config.toml
n_layer = 15
d_model = 448
n_head = 5
head_dim = 64
norm = "rmsnorm"
norm_place = "pre"
norm_eps = 1e-05
attn_scale = 0.125
tie_embeddings = false
init = "uniform"
lr_mult_qkv = 0.5
beta2 = 0.99
final_lr_fraction = 0.0
batch_tokens = [32768, 65536]
train_tokens = 701300000
Each number is 128 + 32 x the weight over its row's rms, rounded and kept within 0 to 255. Layers, rows and columns count from 0. Numbers have three digits each. The size before them is the row's rms in percent of the matrix's.

# down: layer 8 MLP down (transposed), 1024x448, rms 0.0595, rows 293-332, columns 0-111
# gate: layer 8 MLP gate, 1024x448, rms 0.0584, rows 294-333, columns 0-111
# up: layer 8 MLP up, 1024x448, rms 0.0605, rows 294-333, columns 0-111
down293 100:101147113107143200110115160104091128153104114126182137075153096062129188162127124114138131143101086142146179123161097147084097155077110167096105128121139083136116084105123068122145155188115120206083127139106210155135114094128115164057131158142171139098089140114099139150108169130163134154099125093163092155113139073081138089172157123183
gate294 097:136114154113151168185085156129142142131169114146112119127128139071140127144170183137217088107154138142125138153130157125111155118101174171164121095172067151079146122143143119098120169125152183105217088182119149109129180180093088156080148148144146120123179163129093150126133139117145143140181101147152091149165099056171136148151147092122
up294 102:071079131125078155083169141108102141144091120101158152137116207120126139210136187113102072104139154117114115133175096126130089162171113175128113087110115127098128105175105103204103098107129128092134148122144151116092175140082119096159076139070149178155149164118094148163057123152068148120153059195142136129134127145153109095108141148176
down294 101:127154147159091127021131136166160077162153139072184119164156080091173172133173161137140154118165138147146112135168098083136173130125113131109072144183130124072086161159137136099104086168132098071095124123110126171168138112131118113143163149134149148194181138134133143086061110156151086079198133103106135121110138121090097085146137119101
gate295 113:152121086101064169135158106105084062100167146101105090121100129186094079109170144086145136099116085121199118126143127132101157121145115175155135152123066095139146155122141165064164178136142167131146191166067163140090108147083087152152132147129104052191150097150143173136185119129129136118072070139132121184138093078096078129128092147087
up295 109:176171094124151103131097128098122124172084169180134060169132154097197132081112103149098132107123102117106138104071117150166129089143134141112138126092096144099097140087168110129130159134129086116159194082047133094134154141120082102168151153146090114130180135134113104103073110189168123176170084089117124114080131111125143101123176078134
down295 110:080157171117104147147146147100157195152103133142186147102193085175168110175104128062114187139129161064093109183074134112145138110152087146127137099170095164124151129099115110171116168093068156141182144158141123097115137116137123119132131152121078098095138131161144108110166194137124082130103097225092092136130135115109134153095117143074
gate296 102:105094131135108072166106185074149142179114131103119109140047135101139135133153134127138094096160110152166113153143094119135105163153165156128118129072124114130180195143118101079140151086128155095098152169074131140161122190082158155066059111134125096102079103143147091172172122143136114084151142155139145131157118083159153157158132127116
up296 108:164124062152114148156165153122186118113111169105063171126131126144091176151134124183112127160128112167122196158066141109112147151178112126121113139154198131125098103162150100180103158148120120136111134154066163131140121113125127074052141136055162118170149039125154167159112170187149154102059122134141115108101087178166095116112190102137
down296 107:183158106162109111128155115138099092136071160124118157110092142105121120112093104132135136161130144169138148125056188092124149165139163062118096122114130121122056133112140174161121122118144113113154119073167145189136138122193127134168128190145126147120126099085112125085128111178121075101106079115107108095110112144087092141135126104100
gate297 096:123094123100106154127156184103170046123067112121163148141087069136168107088147196084136117125162125167108135115096141074128094115134145142216105195118121102072154106156118083138115161140156173145189149091071143104098130098134123174162151138091146123103086142100140124122172086175098147143146145110128143117179098099098184159148081172133
up297 098:118215114126149094085106138143091084143160090062099097156184156162107112140128103118115102098167104132138103128051145170126105189096093106153144133155119111136113083058139143116104084127144139102119103121149115121121161098121106116133184149129098173099187157108057121162152134168080180143175138121108133144122165178084116176133107121153
down297 097:070111104090138120191157069124088098158127123131132110111120164088120138126182154172081108140135113112134150155123100061150130155147162104129148143140117139136164142149108107180165120141133169098135054173125119184095103131143108106091131088145148158091096145123104116145117151115159092134085116178134176181133153155171121094115113126126
gate298 088:132133105086180124084150030095126113143198147130144153149099112138165141122060109111074135141124132126125127095126155161121080117112134122174119133109145137087116116130105080127134090083086138112106148115179181136124077160121123109113129134113170093179112125153117185147056113136123169165061116122133129127112125142132148114102180080151
up298 084:124113139156187120160211186128127137159144132156143039082116137131122177113143114175141139129154142125101145119081138104144134128115098174113091119132100077105138121033163100150095147102130192127166117064104084157106150150111078106172122157154127106152042116149130143095151118113168165111126076141147134126144098129124060169109177105138
down298 085:103148157116092139129105055132146114124096123100103192155141119152123112151112139121102144139135121153132109165173147179145133151136119132138180116130111206147184153211164127148139103187089059153108133226140159115122152122142188121109137076119144142114142123119136112149121121148114115124149154071134163109096172115124183112128101163144
gate299 105:053119174081084052160124095106085134098146131122113138083073145168076118176175168160172117116186109121174088144127124087120104136150191159123139147121106134144190105130064195141163160058077170054154090104105094114112111138089165144177111112138136079117136083085128091091157115120108145159086111107137112158097161096108096113124178040136
up299 103:132114124090104100134111130183133183093197134105132146051127091140101142138101131127171097086122157112118149154082107139136134173138133190110119189171111126023160136156124139176154084117116118075156150105152170135143130122153100173072111172149102069157131079153074117169157089082138131145076064147131149076114122115153053081143126129132
down299 103:104113107175164155100157152125154177157088102114116117116144202110206142151121160122125146138062140124122116121196142054078117185195088095120136129091125164117118116111171139154115110125130092177096124129139192173125067084126159112117117104107140150077123103120167131152157047118168151129134158162143165047134153117117168173161117168150
gate300 099:159101123141151100114083104062091104100124111082139143129114077106154170126110045100120078134094125107134115107134167111081138123125077077169164188114089115107145171167162106153128095108121148094079089123115179189134115118135106105135096147182169051102150172178182117197191183166144100115098136092173063114099096175089149110108129135122
up300 101:124153145111119162111114093120188104135143102139126150134114162126154151081128079109207071083150133148078168112167220137084151132089088133171114139127145082127080141166103114072188180143168176096085164057101111109155080120071165166150129139165201105068092125112072154156092102154091186122122062094198130093088163137139157171120119111141
down300 100:126165098110086193123198115092176219094142127129095157126130204111108138093159159122075121143094157110118118112121120082115146152108117189132063137115171105133179092152154118139099111096061123122185158163124103120109127155135173090145136148154139113119150108120143130067073086195095132102145164142100144083154153137132123153106112104136
gate301 096:141150127078126061111087090131091105151137108112096117051140147106125139108131128164181097101151153130185118150088115099062128191122056098187141159086177102166086084076118098120112149131088158152105149162139202116134107111115060059097115182115106109160142113121108122191153145153173117075101140148119172187131102109173065192148144117100
up301 100:167132146080136078125147082081104099146129088197152161108150099106090192088157148162155209115119144120170092154119091185136098141091132139158105137174153163093091120212123155165067121146127157134112123106118172102066106115137127107117154148148102133179152125135109137097161161132111168127143101119090128120117158082155102150133122108184
down301 099:111098062089141127119138164114115106180162147113104136155174125101184122085065097098196165120109143089128118157165129150171043096112112178141087125114093168074152161127147224113063134114128097120112114093085122132129121159186103140098168076131086128163103100139149148145176119138119091151144089110134179112142159065170130121163147103169
gate302 106:139066094157142101116140132180114066152109140094100068169060126142092133123168119094146141108150134168086093151129179129109127109124123080129072192158156091141122199139124085109114152150173155113172106145140144077165094112166134155193121121061169107131135088112164120101109131091198165091104127126125122133160097088077130207148111155179
up302 105:109145135079122087164168128130107138204089163128135074181077124141157062114130162144121093094132119148150157161124104095141141104054146099105199146094159138091117213123103132120099151121185171173145100060121113150058154151165158142106189171064139103102121117093173135085091073140140103100184166114149117170124166159154147125113159101164
down302 107:120105162136099180142175151183154124096126115128089047109187078101142159134181101116190190070168133089132121104111172145130137092144113159150135130144101119213167196114129115122114087120161148124148145151122107090109106086101091098148167109163107118118112149132141180103129107159111145152065155157100109124096112147117123139083097162157
gate303 096:069104144116164074138143111134103143169091187122066096188089143129191122133162052140070159082156171113156109140103154116124147153121175094102111106179146141148117118160150051165112172161128126027142130081102139144150093162112114118134135159110129124153082078102120085113147123078150215135110108167150135132081171049127131140096141160089
up303 096:110153135132189136139129169130142153118112105078104149133092167106164071130070139110106148157133213152137159125169094128132154147123107141104126119166078125087114098186138104153079168133145137112093101111143180121102129209123052075112152112133123132110137138136121124155196139116115185170115119164061157129136127115079191125145093161123
down303 096:138128098135114158085065089147115115073141116131145129083128125134149108072150101096127102101102105169087176098130119116077121099188136140158182122103119109161090209123137202123168156109138101134137128136168143138147139153144079149104066093132084155145119177179117117137020131152133131059155159141150114130090124168116105122123096083129
gate304 102:147132115111093122163148096122109129170091155113078045207123123151161107139163153134141140095174039137155111145077093110084095144087139123133134132188051121096161116124125132100122115098133135111179083179071116150155133122155139182163155170141093071194096109118181119101129099164125153136144119196103147149124152055145138118164186105119
up304 100:154100179141145197130109121096141153140114181111179143131149114115148201162113103136130152113153112130107117097131118164165116115082110133187134128090118135040122063129133175143106124144080097188080137172120159156147131138125099193166119133149155137115149135155133083135115161171104061123172111169109129092080168131146093151082147134168
down304 100:074172147151123142124088105073215117123091120166127152139059130081098142143147088079115150118164122129120092107127173201162099161144144152108067105150118118158058182147109155142162086142151122146197134054169103145125141148122146192079081145114123126164096082136052140137121077145109127114061176097150162146152109157104160106106140123113
gate305 093:171089149151144103172125161141063145164150089147146123159144162124155110088112111158126154086130124144147132124138127134110160088118078082116142209182151095126137100133116074108129154191137176143060105090114098161073121147140135113109093107046118100116127146163118131188135065110088187147101173136108056162143105052166117115117168102127
up305 095:154093109067127121131106159152136096193136071105139138144129086181131112132193139152125128103161119061116112126130132086094111121122098073104127154185153094153164156131201076100150197109131125118082149130112096076134110090117145083148195146105138100129126138129128119156125095139117143128152066114146094164081120088153109146102118160077
down305 093:131096128135121059127106141097139128142087072163129125138137157159105147143212154153209178122131132092136166111152115144096109121107095128152161158148179094123126120149197115170150155164129087080120114128098119113107145114112090130139125126102102177117121151127136140156195169098169096169132112186110134156122126088125129113083155158170
gate306 109:126101107116136086148092105130117077090070102082131088163113088128115121206150127096088126146111090110152155131079105097131128109127164098116145100122115147138099159151085124092107147050149133124182123116107148142141150127145101129148108140049117100127128136155153155110156096090119148104115147187157148125090149083111126159183119138117
up306 103:120137129111136156120134172115091131137072112100108151160076114147153126105161124109085082172102124144086164092131111143116125118206079114077091122179105109176143112144167090085111134127131155185141159144147168157139112076159117101092115133102107062127164166120129160085140123128166122138140132136130159092138129159196224143128124095146
down306 106:070114111119165146113071095118110106213143138213226151109213075099119113138126158184210139123176121086149133118156102116127094102100123143074124075089126172103062116124133139095180120143136171104120118102105107125119142082150102119050098178117157125117075116049113111092096129135140143142107114123135164134109095146159104158118161099170
gate307 097:178148157139123203111204162086116132190142134090152109123079160199127133118150090149096120108133163124151085138128157092085119079145204146096132116125141157110157078159100074167130136114225117102122127120139124120086104151122140051116129234151122129093158124156123141065117132133114073104092086134169105092170177107113064128103136140097
up307 098:108129117112179170146107169083094109121153119098146092117110093140127138135223052035099130091121082119122120085122064122159137136114169091111145118139113122151128076122084146111150128168178161157170110160114155083119172152116109117091139154141139170130136130116164083110104123141141156148085124121188123136137114132112106142121164085122
down307 099:128119173131085207168159178090157207099103136118199122134122195132193080063108167131132113138149162113135100108145119120126141101122151104092168159141128131117151122150168156138172085133166106143114119167149164142135124114073150116162142141111074139105137172161119134064154110124107135111119068135122058097215132148092090116094095143150
gate308 091:201114079091153093166177148148120118165131198082084094179099117121192137143129097129161116186110106111082119151114170109132107167168076130086104107139215182078143184141123104111096136123119162062081112161114090110139130101167107129083083074093166113128083127120139145140094161135139138069110128073081118156123094103162109142089116135066
up308 090:141153142176122095088162089105071127113109102194117126104111113120121206179114161118120124092109138113148097177198132104123109155132102120119106088105154165142127111155101125120102164132068143101134097118145138111132131083180145081098086121123147169112109152149111140119177114187125125074130106073063065124107137120169081122040144146064
down308 092:084119166156096146099179155116113145077116097066153081147172194140095160069110132137044117113095118147129097107130109111116103092106155121099149130125042119190109062118117172163169053133098062159157101068146113087085091157111121109103103179114042139128134161095080097120169090133114068132134176104120126130061109139120138083112147143155
gate309 102:070190100147094101189154173112147140220166096118103130191105120146084119097171105109148136183207136122146109068083161110103111108132091128098125130141102173153133090141088087067118144090189137129073143151090158151129153072105148086059102053103106083186124088128099142129067115133164205122133141110171151182222130133080182166140125111056
up309 095:115082067090144122164082153096091131183129151098075113113121075169126124116139107121077166147079076108103158132065145072142123131080128088142131156139134136148151071150147178155137151135139144150142124130076156120146115072155135180095091161147147133152119120169119169082088156095121148162108165151144165130119151174158161122118149110095
down309 097:175132117094097095128114100115171120131115104094071149105187084163057156123145111110079159083150137180070144091055126097122146127170166119076132140099095113127150112092126099103150178112111134104146135154163141147146140108072141128105142088112126147111157103094108138108157122151185108092138160135152100128158124148126118135150069135092
gate310 097:149111141115094113116097113162186146141137103125107106161102189135085100111212164111138147163132096086161068181131129101134080185137152175121076128120124109121162121131144101123119157129074107108128161136129140095156162067155113108113208213198101133136102082121157097124116083151181155122187070149096124188142145139077084137158145085171
up310 095:111175139060119134161122166144122113103121072112172114135144099079118123134101164205129104086095158165143192122188120135122180156097135119174115113164133145170095122079150143091107144106100141142133098173174122186193092158145139124102083189111161089115133143132083177160123101125114036122081171128103163134129131156137155191118129176066
down310 097:146122109162124146175135128090110153130114085166137123115165137076132089147136117151121114120096109101156118170122125177124155167108133121164102128200143086135132117164112121134114131109072114154105145158118142117126134139112067100117150161178085123129101068115147192094098121122159103111160122091107133156140123136102099149129106132107
gate311 100:122079100147169111211165155149099146179155098120125121141085159099179156106139141123113088092145123160129133161158178107125137130148165153144121176151141094167117181135122150162172181188102160091115232118115135120161147142105088133120094121156151182111188059137061173125120079058112086143067090117153142137191041145083100146175136130125
up311 109:171127143119089144130064123138105115148099121123082135140082124114128118115124087147193113131165094149101124118170052110157149122106112109101130121139136121123140124113158089089147103049152100144098149137188125125135126120143154159123115155140177087137102159114200160096137205171180093145151151182102119156076185162153151124098179119192
down311 098:147086138127114121166089116187073109107141108086105094147130154106149100150113143089109084144115153206069122146127135144113127117152175208139109137125125112123091171127117127164225202188105120105138171111144094126151133048105124168149131157189139163127137139130061117158127086079110107062137100098100075137151076192071145091122120143127
gate312 092:126179126060149092169138132123136115137161171094111067143155135159153078100171131175095166152172124137143057105100197109102134126121112150102160101197115107081143132105111137109169190186143141100111180107093131145186132162119138068100124085086125076138143097130204084128157136111134100079110148180132125113158094076090103120135164130147
up312 096:115115168149081072142093136087145185107108088142149111104083133123166142080102116094155153090100120136145095148161086097113160144133114124121118190083065154153182097157115124133112126101118124129159144123151187171117095048107112122188094150143064143118110148129128173125095123101164096137187109159174132175135127096074176118101092088099
down312 097:147153117104147080165139155108114120086160130101183147114105131165131083130111135203107108046118133103183071216147129133113124134142124102121144175139113149156101121164095065110136180090171093184119099088123147174090098135129155147121128105102068097117138205125185175118172126093167102123144118139168125120088136098104147144135109169177
gate313 101:168140146136145147142110098190172145138099110087193095139172073139191148161158121124186169102138116066138090124126167124128149189138121126173145169144121116228161118140114164095125179088137135135069108137085162132150149117137111160151159142144104140114132106077130044096150060125129112055112172113174107147138076130147141178134089142113
up313 101:109145124119148087078155101088142172149181118058160075161136162091145188138150136125104156144173076059158112137147056147171134121166190136143163107151204094160111139157109146100081128093113124102091128119097118167114147174158118155119100128078174114129083147124119119129104089160097092132130097116179130114099099172078123156139175163127
down313 101:119104139164124157108063034061188095182104098159102097088120070084151127146093168135166160117176152112178155047073113160045135138085162101088148111129102100089164172186121131187133140136098080195101093099107153138096126129132135183124090127122144150159188139134094091119131087130140168126161136097118113126107154118061097151143145081113
gate314 099:100183145116135088162098067094104102143111099141120138112141121162089070109203146142131131116162115114220109129126184123137124141122143115076131129111060123099167133124098158091102074160205094085181150129085120108086097137085148145146126124106103108170151056134142112160144111143176121100159172133152152165121172141086134123152134067130
up314 096:151154114117104141147119138098182147155152167191112141134169124114163148112093124109104112145178082140134154082056164140091106121203079119097163183110113144134125145196068081081160120150047137168073105139099163174095119100176114134085116132147172091130129157152073124191146128093126160219134118117117124099126054193167131117122156077092
down314 098:140093157125070136145150166160134154167115141153151120117136147172085086131074055148118211120172092083129089083172130164075117108117172181155156092164128114163135152186089088145134108142156098108131143168123105151137119108158080119122161189172106121127101116115108101069140113158134141186107156134159183108099172131104113137160158143127
gate315 101:078138111087087196110135120137169081146132149060079130154075132167138115142139117097138124157100127118104163069144135087142116092122081149160183091123146142115117083124107058108203148133223162132146134152197152137123129127064103144133073132093171097111113153182156159147118105100158072160161135125184166103172083097133153122176118145076
up315 105:143116207092176106101135136088133081142172080082064106150052097083119117108149132138170117099091151177107100073158085102152086114174133107170176093129099206091130146125147142190101130174092207125172071114096119168124196142119074114139155114150187110108113138114118081108166126113054081170122132125172122120087140111170148105224130084138
down315 106:163108120166138120116102107126121185150118160132111173157140170077136131104114153182130130113165109134081155145080099108091152131137142121119072113126183102121142161128084160046110166159130132147107101120152157093102143126133099116146169164081151111169137118108125074207160128093125134094109140085072126161175131096109140128171226146209
gate316 099:121095139143113127135124118096171181145121127141151117095094068105131151104144114124147161132133134105082152138094144127097145074195093156162116140116113092110132140148129105056156121137133131062157142132098160139159122147200114131124084163119121094080131188192119173095125121089156121200186106123162185153141078152050123144151173172089
up316 098:102144112109122162202138122172079120103136073089127139157068176095104102141169133121103112154094111123170076093165103112166103112049151158171132163101102092134212139148148149090198103114176111119087127111098156076150181100093116166130172126118106075186076136092192113083103169094124112071090080150144133176127121136100098112110115149120
down316 099:114126098099116066123191126149136140092103084148190170133070105134154173109140039144154118103150152084180100122139060135095114067142136090121108122093100182088106185130142152151148160088115151131148060073106135165119107119168127148175113137151156101116153105082139122130096176112119127164089143125142128142184170162100124080096146107076
gate317 096:161112121104131128153078130166123129104124167041140169103159082145104125122153118190115163113115130164086119112114125082166114118115089213146144137120182126107112152153123071100140138171110123153090112081123123128184075167144149160157144185104148126046133135146104138099163146105099123120171127111172199088104049128097165160189146097109
up317 098:145125127140103167116150161076131158056067116149105095149159165078220187132122130097150160137119161126120109090145145147163081101147111187105129115109107159103109110131119138172124140104187133110084134114079086150161115118103110107089142114143137149137178140128137141188155069142116110099171159156160131133089159139048138063147066140133
down317 097:114115128165091145152084123160113164159130109085080089149136167135168169129168138113170100078101115082169132100023139170131147174122154132116116165157109055126146205126136144128134112102090084099190112158085094065060144116111101148071148109169113162151112128155125126145093201095129130209183128143141157151102182190088104166107065098112
gate318 112:157123147134109133133084108110139082173087088101105077156092118102169134101205103066143102128192063149140133117143127101085120178073118131110166158119114078142121152111177086106152169140154122131095112143082095151115207132062088108113132108149139074101142146120098197115129097136138137136081113122117131177156125106109083141107143140116
up318 107:133111103131131135104096137082166130160079157168098153095157092183185181116127120082109151154073083135124149113235124091105113149110186120112110133088190160148125118173083144189127080124136033156109205085176161095136135168108161093137085130164166107114106155132141137154163165132064151130043112203060143138131164131107081188134151132095
down318 106:122079064146117159170163166092111142116124132118134126130135071112079112071134118171153165085143095169169127118138149145181141140135161165103136089135146167138138116129172091100157093097109104064123107138157120126092119142117119073076161129143135141082124129127150113125154188082161139186165120141128130140138139085111158111147064112134
gate319 106:082120089088075161202069125135134110131111144113177139133116162151173165149218110104118119074132116162140132146093126137091075100147115085176155140151132126133170131088130073105116130125115053117144129117124076150115093105078130159181124146130148189161099108157081119122116204134072081113130098130170138119111107084137148210114120106110
up319 105:125106144149119122188133170115099152121166115132099147110116122113102101132089112145157131097100107143151138121146076129218122158127110187125110093162102093153158090122100122060130145185136094125183178189113134152094140108156095119140136095179052159112156112145147080190113156135094153132124135071106133161164110120162091118136149097153
down319 104:083101143134113114144127144152111060155055098147187219124118133136122155103114090113135128125162148131062149143092143146079105064125136062141138099104140126138148099118114126093150065118097111104161122135125076120121098112128100194161128127169130144194112108137101139087117139110160134098183213136116145145099124107127147153138095148178
gate320 086:109110069103113125096122083160132145118141129097126081178143086168158174114168097169107176113066114149135200122143165072149143160167120137167070091101083136075113147186132131125155136181119142067146124187135133142108111147151125121130142133082141105134142124133089164105110142140136050124129133197155144106144133081141161090117160152109
up320 088:174121123120125117121124141176121167170133127124164147112105097143083102105145124113152041083156070168100078144111113139140134125141129110102150146108101078175116126076142135096111150093186089162129099094164144150174120163100143166137049180170176154109069104125120093173100125149125147118103128086204101168130077142100076185114140118079
down320 092:128081088097132134098119077156125160133126105115103136164120109191162162097155116119073154159112066153181124132093138120179100139201109136167123080112064124022120121172135104107167154147138168102101134128165160144170076102152107113124105115098166093132169056081099115095098124117143048194116145139120096103162177102162159051123170180158
gate321 090:125090136159091098162104100114109125161149160145123101074132198138095123122142136196121087178112038140103104128099108153140109132173145171117156181138145190038100126114150169128155153123122083083086126156070082146122150178174123122108127089167155149101126120106142145149109071162149129134075064061146136247127087161101108100116214084075
up321 086:107121139147139160110109200075108157121076110081122100147148144075135076161120177167133098132145151109158088165130102085110110131167102119129141106137132138237138197060137100125119136144130142113130163077095158112173179086143124114146109118089072149117167099114187138103158136156101129156200117151106032150069103137137109112207102124186
down321 088:136109170128080102185119152171105112168096115188124096131096152128150190124176080115157125118077088175121155147126156159203113110160183123146089105155060130101131095128142133155094125111115134048108129151111117145099082161114175146078113107125205042128096155149101129109121121120118042134130083079099119122157164096106144153119138147141
gate322 102:096110106128132108152148125153162148176099055146152126148119144154100125098145130108147117156137108177129112118172114061089136139141135143081077156098091165182185118169135099126151133115140143107094145158112154092132107172185146157142109138131120061105137089085095102164134078086175172149128151165134153178131121103144111142161112095124
up322 112:111137119107114119103096125150138099167160076174141144107053188158102108060140133071170108117129083123153168111129157148099111122133120126147106121117165127089112108128141149112160189087146085186091129110128136137144162138071155119081090118130168149106083088171111153178139088110094098156097087097138153170157134127115144160138130105044
down322 110:144089132111123148129115099072121136109156149149157182145095224181132136129090191060161107177160108142139114133162110149087148167152170133089184158104127119123158115059140153126185104064160157154146160123123088109123067180107079096083134125088153146142155136146087178130110128154153133138151144148143089125122149114116110125144169065135
gate323 096:087093110150077130145114120137118106088148143114102088105137109099140152146122097160114026182164164144120229160110130136133093130109140130071178151163174153131073139122159123060149141154143091129083118132142129168112126116103087160080126133160059107174086065149106136116162128163151146134163161117123094119141123120133107075100126156068
up323 089:132111126169125150162113143166105101151184140141077061155166103114131147192157116056094117136095168112136122163070104143212050154150153075118140118171099113183156131087147153157101111104134112082211130138125130077153141115131095097152196135128105138134065185129134144083089170073112120070085183154054140128084196144119065090098058161129
down323 089:160153159148110089098085116096120106129108171136090119136108119105099135027107177141133107134179109154148146092255156172089140087135130144169131135118117141105140142141139086151145123177133104134100066119144116120115126105172145147167115099079151121136173155127093095116143135102122127149113133106126148149148116093137104112128139100161
gate324 105:127071136125133140113117071114142090087091130107123111110132105142065142131157147135085145196082145151106131179132135127126167129125069176127104182162125113150120094179132168143152133108064127048147131062084146121154156101198140153201067209130123108141136049112111098060092126110114078138094088138125147175161143104138076178133135114088
up324 105:118112104134147167127074164156125086088139144134070120173161146143110170200151100174118139154135126099155125137146077115141142145099147113123134154081092147077165112129102130155154152111165122137109117150094140149135178122127091145155122100103054152117131159152116103076144181119162116084188122181159145169105111187140191154071117156096
down324 106:132105184105125133200125144166083133087136152110181115137106070169139098094141126120130141087066153140104145153126154106162129118143102121162119145141189164135144133142135141124060140158116181150124163145100133120204143112164182145144042139131134123155067078087103118091110105145068129165135169196134082116107128172044099117138111120157
gate325 106:204118139100183139132128148148185144110137128137151089086140116105120137099178117177190145132139127142126104140140125063135145157138140218186174159064157099151134074080158152134150142129131133148152109168120146098168139144136158162147084124116145119114102143110104151098161123103091115117127122119201184127101083104139098156125161145125
up325 107:135115105157080037038110148131174115181159115131115117176120149136156060132154172136120094154077133184136137163133124154144086120062073138118131129150182064146111166123165132124117147188129076209118173099079140152092151143115191119139081087121162184128122103112119119138195110116141075138103122142137086119137063157088141109151103152100
down325 106:166141142093161107147053139116116108097083158132185067186123112069178116114173101135143141096154137110133162101147095084122139118048115174131119123124115100176131144088128118138096101125098152165094157158139141076126154176149138125140104017196142195177158067123086092174159077166112101155141078107153141155141131124074111175146105091130
gate326 100:144110108152122127163092098174083078134224128119101115164088200079070128110139113117118178099061154141104164089123115115132138099119119097134169144158125139114143122153079174121154141124130121098163110074125134123165151121144100126219111143174123121146100099170110206076128162034127124126112084173145165115118110135107130130152183090127
up326 097:124131110163150135149147140155124174122143163132149126088125206085101151136111099106121086097161202136115114050122119130104097121178141105127143167184081135163132129135132149074131129154147168115061139164079138145158140054191143116141165100138089093120105161127136163152169144133133125165141160131174141173107110128136112054161070149114
down326 098:089129131198179117145146145230086110131075081114155126121138108154168077149149145139202167128135143099160165119126148152161132129154095154159107120118161144053153126114098117123140099070136170130100154100126126150107075083104143130103163157114103151118075142147071085123136063110102111081157177140095164104133129145112180127173198097172
gate327 098:092077145079150097130093177148130054123081149165044129111144098158129134129122137132144159116141102134110091116098123109086172126114157117140122115091151082144171148077125145143126196150198167129164132163060135124071096060128119130102167156129101129129177086149125152106129130188122105151168123083140097121157093129058116164168168135145
up327 095:152108163096188124151068117113137145172117150101152087154124127088107154115136096135148163152150206119148172094169119116151078145147140100105130078166144119171142085073108143127158116150178077168121102079137086118129147108177171058178128155094142074146103105085142103073120099091148112158119130099101159100023184130125158111118094112137
down327 097:096174100158124145128098098095127165142132111092082144160138060108109170113166154144182034111125144089135131145114114091115136157086083182155190159108160088143161120117150139080194129197047092146101160148088143067144162091166171210111161161125121135112156171094121102089157131123212102117154116108157062123159159102149173163173128130172
gate328 100:195080076109083135151107121145138124189123108129164170142098079157152102081117146183126145079074074119091139096112101157094099057110042142147151112125111124101142110105138104095103160152131142182083132134075100085118152061124136101159111156141137147128132129191136182061116148120177129157161148100138135141104112077136152103168161085114
up328 093:106142144131120089106121113100150099175171181152175100082135162092141066139118147235149150092116116200100134164099068125130126146101154137168130155149117172110097123129119068078116138089139110154137129114111153106090135160148115125090151110066126057132145093058146095083142147171161138156134136096140136102111177128162119142185152078069
down328 095:104133145151096098078081106081124180092098069131090136183097125115108113101097144098111150131155137139175179125107159162148091172170092080129126060129155104136144130144134149190135138136174148136069125141113146125086135093189084133121159155143098107116133086160118133189136112070077118131092126098133142140158117102127074145164130216148
gate329 111:067122099105126163162054107109153123104120135075146091160109142111078115167117176076160147086095111126197132125153152095085169140089151152150089154159061069122136120105114108090198123154169110093119171176044131102134152229120117169158114189172189080104176087197157131096165134125154150129132089087105165125119128063123123156159082140152
up329 109:146187117172149119135128116204119106149090111113094060104098144120147161141113165107142133097070146121043134162148113159179119125127116100090171149143138155098133174122118146029093160109126137197171099063063150124170167162134087101145173165112138136138108088161152167095057162117138127074126106118128085218040104147101121121109130120133
down329 109:062111129098108139094115141131093128105141158103079127103097162143177087231167056153096103185146115175118119166160153147142128133171106115135187163115148195091124139169122115182104168118102120111135085123146145113124119131082144175138156115117129089038134154163161163162142123107086147075136154156131099149171153088126116119091135167091
gate330 091:125089081114080089097147181102170074090120155098152062107154174147143103126103130136125129107110105184118110126106104115119128119144112101105155137173054108166149125113132080107149123154122113135140159114055111083143150129142133159126146178108136140129109147137144090121145116155100146061071089099137085100198131091058107149095139096143
up330 092:101131169162152102148085114158131123182149160125081075101134108146080101108126098153143081091214082103089109169192068130103178116113085110113139150132072138130134111116125159095160059109105114117105121154100076092110099132164137124147158136139135112162154076102066103134129157129146122096083170142115086174115095175110092068102156123099
down330 093:092168059111127160118181151058121120079116198074142106081174194150123149184125103152116098130102113123117092122059147107146153159203137112121106142180105162119065100146072107125137131168120148116124114113069156129088164150112157193125098156093094190134133143227157111134180120123098138153099138134106129108140130097115134129117109140108
gate331 103:123150123135121102179099114161155158218117080128089121141138084089125154137189046112154078151166120169139091145088202136090073164098110170125133141162133184152109158134110150067153154107073180117152131111128135139137152133165120150147146118081125109131124114184071138089154170153124103116127177146151157139164075137129131142061176085115
up331 103:147113119111123115163132158183157094091058157137140144128102098147125151062168170136109119130099119177096160117085147131164108122142127145154055119099128132140108082135135115105120192140130116117097140119036173139157079153113115113154149101094121160128082078089154173170096136148104155105141118211122154156111122115177110166163154144122
down331 101:103099117122149082114139090106114074163124184080178067136122057135131208156080120145182147114117083105132116144115156115108147143136083120161106096128111155144112164127178080096128162156079152123124160155167104163138146188145077084126092125160117117110136113145150137126125129114117084151110131129103136197107139117108135092157114116163
gate332 096:134102115074142154115147134062136109138103097058094159160141102121140154148133076132058067131116131164201141068105144109170069137156096109166106164177105147143166108152168177140122083130135088088142118158141211160159177164116104125120113135116096121084044132173115078125088158131094114091135093128140132114156143148134110102116100035115
up332 092:105119127075104159184137072103139166120103142161145135158112137163122097129093128067168097100173130101114147088153107134120169118142116161147141096080108133155123092150094147154152148079119121158174115182117118106063120155092119176116185149144105156172130145151089147125101111128145073107145124113156102184124124108125102134120071112179
down332 093:134102129142127116162197145101139169162124140090113141137094187061171154105101132171126117198096092086159081097152178163196080124096150079155166108132096089137131173079117122092092133117121159065110120080106114131119189144203164083115100048162142112098141128146133079192144139195152133155108169129175182100145117135135133067098211070122
gate333 099:135169124178117125166157138149136139140090129112078135125141059140137081105186127105114131145135116169138140123076108068123108102206139106104142099126076109171161131135102121122141144114070187108130164143156169149162154143119118107115144151144127145063172104137151125187142148100151149058136116136189036147144132156126149112131124091120
up333 101:145150123104172194055130199127212170102168070149126120152087138116141058146090132130105098114116146070179126074159128119176097199073126111142140097093109192157100114159159159208180100144118172169181043126188106121139172123167133148129137185102095122118160138115146051128079137117141150098108118142075126136065111152055062092178155142101